Part of a small language model's weights.
Size: 10 layers, width 64, 2 heads of 32, MLP 256 GeGLU, 0.724M parameters.
Architecture: RMSNorm before and after each block, rotary positions, no biases in attention or MLP, tied embeddings, normalized queries and keys, capped logits.
Training: a variant of Muon for these matrices, 6217 steps.
Each number is 500 + 25 x the weight over its row's rms, rounded and kept within 0 to 999. Layers, rows and columns count from 0. Numbers have three digits each. The size before them is the row's rms in percent of the matrix's.

# layer 2 MLP down, 64x256, rms 0.0943, rows 0-63, columns 0-127
105:530513506487476539501456478497511500493530470518522469509499488496471499493495551505513477528509463482521531501502515512544533524477515455467519486527479506488461515487462469516520477413532482500519472505465503498489505501489509488532498536505487469488507496524513544482497501442483502511501478510522464525518470520444557491514496537464467498500507509491510512538507484502483499495505
096:525530507486495454494480490515494464480494543570503485500538494492478484539529544489486517500473529528518485488534517466493501496448465522495531479460469486508448508522522466448484511503522479488519506466492457544491505500517517487494459505471496472508474522534473518493492494513470479507451513514474494491504504485507452504493476484569498501477493512462485490471517490533506490448513
095:486477474487475544455484488530472522513526510539542480488514508472521466469523514519529543494523417450485502496505495486513467496472461467510468533502485494497509517516457494519521515502519492495461511477489512536508480513517489506514539502521511473453564510518519501521499549541529525486525486511516532491505513487527498498482490525507491545518522473517506480499499507517491488457487
098:533532492520553544548477514493512478445563489485496473487536506438504498509465451486493518485516512433492514515485481510471495483517551481471449553482492492500486520505505505501531504531541495471514481498516485541508502476497487497482488539493499498448486494496459479503535471468489501501509483530475504517486492520533489493522530495504464509488531474500470449497457500478477478479502
099:480507509470515532493505533496547503493522549491488492464436519494543480521498514453487449548521488466542520499515505507473464542487469505484481504494506471501520480505489514486530523485512480514513500517501503490510536500563509525453484498508493488532509507530528499456474508477504522479519497480511566530474532538501510524506495469506439522482473529494515534501498448526477505512468
101:495526514486459517522522534473517500504491493464455502534552477475497496489502496499522466477517507492477482452492465493475516500502518464526498528503506485456521494514512529497490474486482482502533470495482465529490501511442497514495531489472468477496477528512523531501454495478505480508502517518528504485526522462518453517509530487495493517543471497500504498507465497435441545500538
098:519534487484563500497504497472506467515519519486537459469475477459484491502491499521497456536524497430537443558526496451512461491526541495509495477496513512483505529502492516495538519498503528475495459523492466464563482506523499533513501473531497505491512460487448496466524487526522517485467523511506562522518519492532513518486512536480505455532478505537518484543486502527515498484494
101:505444495565490465468501520486462526496498511494490520453491482516510509501488478530479481482483451476482482475461490462449503521500475463511521500525498528447522456499497478483519525495519485509491477492500567540493487508503446479507519495513451480502511508482449489519472496503451524519483480498468457537498467470486496490476486530499506521517479509497492522489521559476493488512478
099:526461472501517509528512486490476479483516486495486519470499496571466539506493527547493479431465514495495515495501496501527487517490505503504469488541484504483514543486498478503500522510504478561493492534520549527495498512525475455508493471529519530484474499492514496528502535492516480541528499498493542494503505469511468500503484517522512498495464457473502500487511521488506502528473
099:476546507507503459505505514493485521497444513483507505476466517522534505491472502487555483511480497496494518496491519505509487476499465491496509545509556532489542502528480437484491483506498480506491489491475474471495470506449456493514503504465450476538489476492545498516517530508471451494513507473474521513482499532498539446452475469475510502502476477501508477486450548495494513498530
098:519498521497498503532529524469479518518503560473509504528510513455488507486477502514501484486462509501475503506476479513519485522488486485527453544471479470497480475489524520508528486454503482516488515532454520502499503462473520449510495514491482501473527509516506441511488476500459509467489455501517510498512484477440456539473497484535497484464536486489522499507501503491488498532460
101:480493490496478486512509486502497533513506520517506518496463490467501515514528487572535461544492492500518487422478488445527535522503471512558480514524492485487523477484475498517500488482488515506521489523503488456518481487468518524500529471449476481514504488495485497494457502472470483514513505480497514491490506501504504467512448485476518462530459497563515534482478493479489522478496
098:486507533510499518459541457495505521529456523455513517501509482505498533486477510505484534495473457519495527550505494497504495473511518534548534468490515538511462499500552470509502480467484471465504514466519515515513513510519487467472523487503513543493528480535491506478491514539506478513505492468533511490530471508479546504549485506463485517446521510487480469472475470509543532520489
093:502489497520524492530521513508466448454504504502530497510486490529501528507504486525531487471546516509504535507528481470568508545495510494532497496485517501473478498487512554528463454499520508549501514503526488529492484470506471517477488456488463506514455554524477503440469509513499499512504502523512461525512508478478485493502478503522483454520520504502479536464482504503499484483527
102:519480484524501521528484481478508476488512546559546520514511550487540514513478490465493505483514485476523523493495526472488524507468486544488493491521549504483519493496504526509474516549475479487494476478520533511498480510518543471486485492507503499528501557509479481517437548491554495515485505497505507511509497495484500492486572522528545500481556445499480486472513513477545507507510
103:519505525491534542512523482495514503446470480452493462495529511484512508477523546470505497472506465473476529499493486502486461494484480487518497485473481487486484450512511475507517523514510504469452498493470493523512526518498520497499475530526511498468539515526485491456502535501498483505487522500504473450508458485488482512506474489554513491518527469469454485520500486500501513538469
098:523457520482477534420552488505484500523494495530488504497459485501491535501524511497482471448510503520492501483486490507486513563482528488528457458497464500531514484506535531466520540488465474501522514531524524528496513486507504492477517466540505485475530484523516486425440505476497500477481493499522459515462485505513461473513533496456459490532502513510504503498529478518480480515550
098:495530484489500549526478501492520472516479486494508441504504495463519515521476449496500518520470491497482519505473481502529482508499502476486522495540544539487493492517477470500472465494506502475497520434514465489517504504493496522523465510496488510503527489504483502463452520486545508526487471517513524509540535491442486481496466499457502494496465471483497520494505481499524520504542
101:517499502522516514497527489460469493493504522472522454482475467496501493483530511500476470491479490462494516511480497498469533463482522481453525491466541523519533520501542496507473502482496510514491491518466499521491536497475527506533510470499506520448481490489517549520479505475499518517484526511522519459503533515492496488537510506527509480465465505487454511506487482492486536493470
092:486508477485500479466499507505527504542529496499496472516498540508497418505440488465491507503468507485495499495505488520519464463489507489499484513492446524499517459534533541495462501459493468475522489497524516468472505513506519504450513505480522483493529517552535489498512509493482476498546451493509460539497442489492497474521524497514487540472474482498476485482501505509507531522513
101:513482501495470479473470544504531506501473452488492496537508499467490494497521530546513495494540478500466459503483484501497486538525535501509473492446473466499488522500516491467539462504545510525480582477515447496506518536504499511486509497536469496494486507478490510520490493488508510491477476461486511493497460487503480510458460507488467434535439509528514492549518456487448499499524
103:491486529538491481502497518491466518505548527516475506483507505509509504490463496499490502501519533493467485492505530484516505516503507469493515518472484473490532460554463510483478433521516517518513505540490549455522524552520488494451502514508507463489503521443471471481453523472503483510493509522467517512516494494509479493503461493476497515467498498489512495487525501505475490499523
104:524494486543481515532478539503477527517496520507478557494536527482472488555494493489503474520513532487532419468509461536505503537548540509502491486442552479472486510504542489525518475503493513490536482518427510506453505487457523497494504512497470532523517497472487522520478505515536505524483528485483474492528480467539526458501509510482493512522505480471513488520509494483515531465533
097:495511486472503489504500504474552517465526508524476527497506502498481543507492481510472497464487506540483487471550474517547499436505498507496494550479497488522555483481498458500509541500505470495479493471510520518475501541506519498471487538483500523498506496482478506475475488509511500460505538501530551509517483466532502499513539494462533468545448518533482542447469478459503497503501
096:509460471508497471495486473521478530493521541506508493458532490500495499491491512466469464535479500476509436496487525517531491517508460439500524499511513531564535518508509456519471475511503488531442515483491504507536514493471494488497528501503488469521523471507512503515534495502496490510511475526501518540465458497508460449503510503495482524469506511529522517507483510479505488487521
104:454451490473497493527494457508502510494522486494463476463507511508487532462521515493512521505521461513476530496483524525509538499524543485480533503498403459507512475533505485477529512475548483521506510496482419516516490450513476538515502524498529491462501521500474479490524499503461480509524509477496524477475490531487523531513502463534535512495473492471495561531464473501458471481536
103:494502545529462562532499471490519507490518488513500515485483455498504518428486543550482505484517487539459494466535494517498501506463516548485486502550552503489502463478518491507465511467508482540534515490566510507557481473507485513497505487535525512470457496473463548518538477500508483506498537503517501465525486548498503513552529458516488498497513518480499494514477529487517449529486
101:570552496512517524512498501514495477509488502533507476488473489509481488498494510506525494474502540503503484494516505518507457520520470500468557485521446488445481483515499519471505525471497498479507494470531483523512534475477523547473502534488499506491475517501531453453514506488455503496494505501507536487456476495526482490501494476500493504515520482470512493501486493511516518503490
101:463516472501478535493523481518527471496473488504473524492504491502531467500462511503477540528500487495511509472515467512481460490514485496484496509503539515507496518460453500518499573495496493512502519500492487503503506509510530522470477480536500457480553507501486485486513498530504512540487525489533541474534466516521513541505458503449454520510438541495480518511510539522480507477513
099:542499538509465520475478546528504509492481498549463458518513509477511501483506487466489509505507491472457531498487477469480557528530456493487495469438527482471514498494483488534493439524465489493492496461529525463510461453553493495483483522507510510495469503508515473488482455450486495496514521557506496489493485510448505451497531519497512515506554498497521448479495462527481494458494
106:476477490466483520483535488470511511513523554507466520489489474482481477443496558523487489481488548521519485489525501463500469498492505470527482487477487491531500527484509486513502489514536485521485459477464502506486524489532481491490468506561477485526546502439500519439482462483486483478498489482471523491538569468493528489486521526505521540461486487477472488495533513454492481515519
100:506525534526486538498517441529492500494506504487512480489475511575478512495513512499507524520505495531504483522489474492468504491478540489450487500485530487530515511505436499460466507544490509486486477455511482529556533478501490540537474488528507473492562477476483466502521526503485502462489473484473462468476495532488508494516501523459505500502492506459568508530492462508474521480540
102:480539472482481523554474475538546512528500542506483481499471507472426503527487517515507494490526486521457518511536503536512487474495475467512493533485494521477491495518504534506504507498443459486462540501478520527449459488482504494535442460499533541523545493499452552514468542512496515515550524488495498505506502539501484488489484487522500524485473520485500480498467496499484488541471
099:457483511542539527496510518526500452491494473461491522499507499521481521505480446537513488478532449542485507521511539484503535511493553504482499492551488505524482497488491464527476485485500451505477477528468491488507496535514440525502506529511495512524538522460479496486481485483488526478508474512501490497521531511503460496517500525508509465543511520507512535481507537481553539503464
104:496468471520497515536547499498507498481523485508498526491489492558452531492551490530492499504491529465470518539437454511489499484514510522542495528453481511493468513520525524477495556493502484487514473465561521512486521513508492542502485473495515502510513503515500477531542462536519486525493487483473504491474454514509509499514500493491490519495463533501528520485522459537477506482469
109:463523487497493495539484513474463497483519470528467477480502509526504508463480487456547511467499494453502506543449512479462498499459498498509515493469496470521500506486474474513483479531552519503463551516477523495493514561507499512495496513463486501516483539480488461516506472465516553463469518489507514481512541469505505520551478492479492487465537526488492505505496516481527522510454
099:515528516506487485475520539467515520507454474522432534502478481483485510516486520513486452516510566547471550493491493492485486491486495489519508518501498463452497545534524469491511511502542475498544511480466521523497477459515489472510522512510492514503523472512485540437562516479527508490472503528530517543539481547494483511522503466494500493521497489481474454505453496474457512493470
102:513499435511526501488494506544537521497503510518538483506514528483477502520527504481507537489500483523557452494484507514517547475472485515507509469529515496487507516490468489498480479514494503437500484497507488557540544498499520530521480515508477509448511493504480484486516496495563484530468565475498512506486506456544483514483501498481517463530488489519551523453531523494510542526545
108:510497511503518495515504502499529448548534475544506501450473514484502517532505488451516491508476507454539521500475451466529525519486510502480473479505521475528564505555477471577475504469468484503504533466534491500507482522480535501486499503490501528479504501529488519458507483493514545517519519492515476462471501474550501522451526501485493545515478507511534486460481473513463515509467
096:492493445452483462465498475521489470527497513512494510535473512487489493493532506502528536486495532468509499526522484498491511516512509488478500477442518509492486531511541505527517470502490512488483490502494535508498516547481462476520490488515470505488492511534496476487491492500511487520501528526504496459514545509518499503540547496521436449509518551491488526525528490546505541505502
101:474502498534561501439511496498525537512556519539491504513515458461511472536494463537479499499489511450482525487503496472504480491476449479489438512561542515438504439537492481520494544433524498490519482518467539482531507511506539508494490528486499524473531496525526516491459470476486497475529457503500509469510497488504495501496462481468446499489532527521525519529470464535509478473507
106:503477492476506501495477528482452463496464509554491472533527523492449500482498517509476492539511508513493522505510506519465508458487515488496437458526562497474519540480497470491504471533501520494455490527510477499518490525459454495518538487541494523498482448495462494519517489491530499469467477528491493488537487504527496481487493479529457424539483529512515482487547483504569536502497
098:531476543519507507489456491536507483541500471465478499470477532480505438506533474471506543489496510503517485531519465498513453483518511517492532460466484463485537488484484495546497526511528515509486478520461495500493494499501482511511514482457479520534496491495517469534487536483482540514530497481464436519466501461510513464545513490459481520495524456505469516474492485500499470474450
099:416451499480510497437520520470527524486507502527546532454465512493455550513498515515500543500482518537502516547479516447508513513483504440497476536502498466481469476462482480506449515506479514511514520518505525512542493513520480509481493521487522492518518480456542474480469523500484498475486517485457494480515523493516493495453515533507506491519520507560502461490483522499514495538503
099:524477500542513522516498520470458499462503521511488489535511507502511502485469460509510503484477492492502495477497529479494501505478477495491500453516484514536507534568502554459463517448491492513507477525528489506515528528532531519495490484509448519482505492463519486559478509461532523454448548503542521539488475457494521501521473530520486526469452560486486511521486502517458462500507
095:474497515498478514519463468478476511444505492532491491533492530513485495504520523496491535508524492506527485469467530516489485456476555456512523500468550493490497504481432533479533500493518554463504518523512547559493475502527502521510498460547542516508529522487489500456492495513497429462515549554493554500520512502493480462488466525495497475504456502523515513506501502504506493528482
101:524509537530538510532568503475532513558515510519518506515503507490485501496473522479484492514530522482497537528523478497530511553468536485489485518490492513497490511480531458517498504543470449507502502502507496483531512494535508500465500560516549521526493492515517475465498502527499517484501460514495524484493489502486501487502524475469507482480471540502519512474505543496447473548509
099:499465499468498531526483533486499468510452528508462531478509547456503526539525521483519514480433431537546511464492521508511487529562475527490469483466494526515542495502488492466531569494463482460494512480488517492481488502514499493496469434504525521521482497514491496479474502533483526526475483469440519470559484494530467513509499521536521472508501485480540452495481489483484506497486
100:440525486482542513516487489472516516503489549509453520486488477481491508521487470525518534458475481478490515512516478468475411514489479492456575493503505556518505510430503489471524451515520503544547483504522534515517473517511447450503521472528504515477519452532556473497504508470475508517487526472486505519500461523475483506519504493526513507494506521507512504457455471486505507499535
103:500544522487506538482528479512506494504467480502527512494507478479491497503553521508509476527486514503498496530477480529506484486542510554461498540495509493485507512493520514494495485469506497457495448429487491507492501493485487556472432568495504575470513475540487482534523516467467456535453473506508497527493491478497488476532516520489502460461532462559496531481491500499498518489448
101:419516527508514471540495502490479493463473476497490510550439491489519555492455535514497480508550492495489501475545528505511490486490499501467497491519525494504507508490526458480465498507486455515523502495461450500495513505497465497543505494487511488455490462464495471537506495464494474495517507504459532478528491491515552512484488525504471480521471517510495545463529525470457482500472
095:510547504452488476454529454480476495493496486523514516483496483512509501463518481547469492562484478510520498546488490492482536502505446465478494489512529494473473458532475488511480496498515507531467489509525462474512484477497519531488510468469473506476459448522507514493461507481485512436482530507487519491540520500483476493496529518489496484500524490484500505483507507515524523519513
097:506532478472502499451502499518508518505495503527532478499532523501527516481509524491535524447502502468488504469506530496466523548512502491541509509506530526468522505469456493477474530501505499488475498499488496484543488494462500499511485496478502479428508501526485490472488512455511514492523447496512488518462493527519525436526496536483513518471471506490479458539488504464489526519493
102:491432486510492474478465470501502502499540503463535528496543513513494546482547512521474485530550491481505504414512498491506484533501552513502478516518525469470514520496469507506490525500489543472464549531475528477506507475492482504529476466459517517474505490480495505514466512527484512461519548467475486526495514503519458515512495521500515487503483480502494490537477545489518482521513
100:488493497493474532510508488500507528484468512491483439518512526518470480480498518502545492508489543564514505460511501526447517486537454477501471450475516491534499480499499520488509514501477489504512512514475515481522507505479508517451506498511534534485479488518458474460492526498509452500474509482483546529521536487502516459460475489514486444514502525474448487504503510474515470496516
104:523456585570487488473472483518518514564463472521496516494530497460541452472489489510503483493502506522492500459484470465495498469499452489520462493493512509472505519532464490471521516462491528529515499513487482485479494511475511490497495515487491511465478512460503506496514458496463470524573501482496521519527517512508511452489493494512501522525502519495495523470487453515534506529500
102:493460471507461518504509530481518488526479559494452537523500464489468515526481512549436504496460503548506513474555485456491519494511521516479489538543478565530504526529486490552525471496445530548487476510514516543519503504460540514519479516476544490500556491543504532510456499482481502514477501478465493511478501482514525495529493482502492480531459483477546530480473511443539522483514
099:541482459499499503509507506480514505503463536532493511477549501472476529515489479508502496525460514533510497489476538498510503502524464484495511533471493486520557500497482487492508517494497537493527509500480494441471482474488518481460494507478501456485499486470497494517503531518476453472489495544472514544479511522459541477489511496462572542492484478505502502547506537472503486503500
091:522496530511489492521497464527502473517505497472508510487508550509536470568483522499562556475462499505513519518496494493515504516493512478526548494495494502473509487471531508531515536555515514481498501476509493475499518486443506488555498509479488532491517441495505510521499503507464508500494487533459508484461486505450492489503479427518515447453552494475487503511505456508483540508481
099:502493470496528515522525525512517472484457492502521496490532510507506485485500488507525505520524517483459487430472526494483487511496518481529518504495546479480498545525535475521487548500471509516523503536436489508457504533517474507495510469441458448507547454517495460485493475515503486498489498494493501459464539504527503516549501490488502486481495499475467465474491509513510531480505
096:480494498498514510485533495459481525553469490466519538523532502492523463490486507491478549505494487524465518547485565487504481535513478495549452454523516494486509485486467481508462502496495489527528494525510556527489529515502502519489524484473484509521496499471485515476515500489525496483515526468497510542531494472469484488490493503523460550497492492488531549449500508492500518503519
095:472454501499533506477497488518503520477504504479526495487520506482516504552507493510514539463507490508522497534493554530485549509502465551459500533481504494516493522478513513532508539517487482502486530489500499512471460452485485514459525477516560480521513479499502511499498483521511503471453469492475512510497490453496442459531494520533485483540506509500516489533492516535524493513446
102:535532507527544514513523507510481454539511513504507512461504457488518497466520483548490521493515474500491510508488466496479523515530509499560482512529543502524458521529552530485580513505489483481501475498499474536517481538478490486526517532454476517508504491497458516495521507500490473510468486500504420480501472509516471449469499479515504501487562510520520480477444459509492538526493
103:483515492490565496481474508495467490482564505526519495518494497515464515501499513544512496513528536484493535512475486526481490494484475424508518516482484479495465467497509475508506482486458490535472481467526478486478547496506460508513511493506465495487495502525490530488504499477479501469513496545541460501520513534492525493532497551508449494469516526483515494536524487557491537517509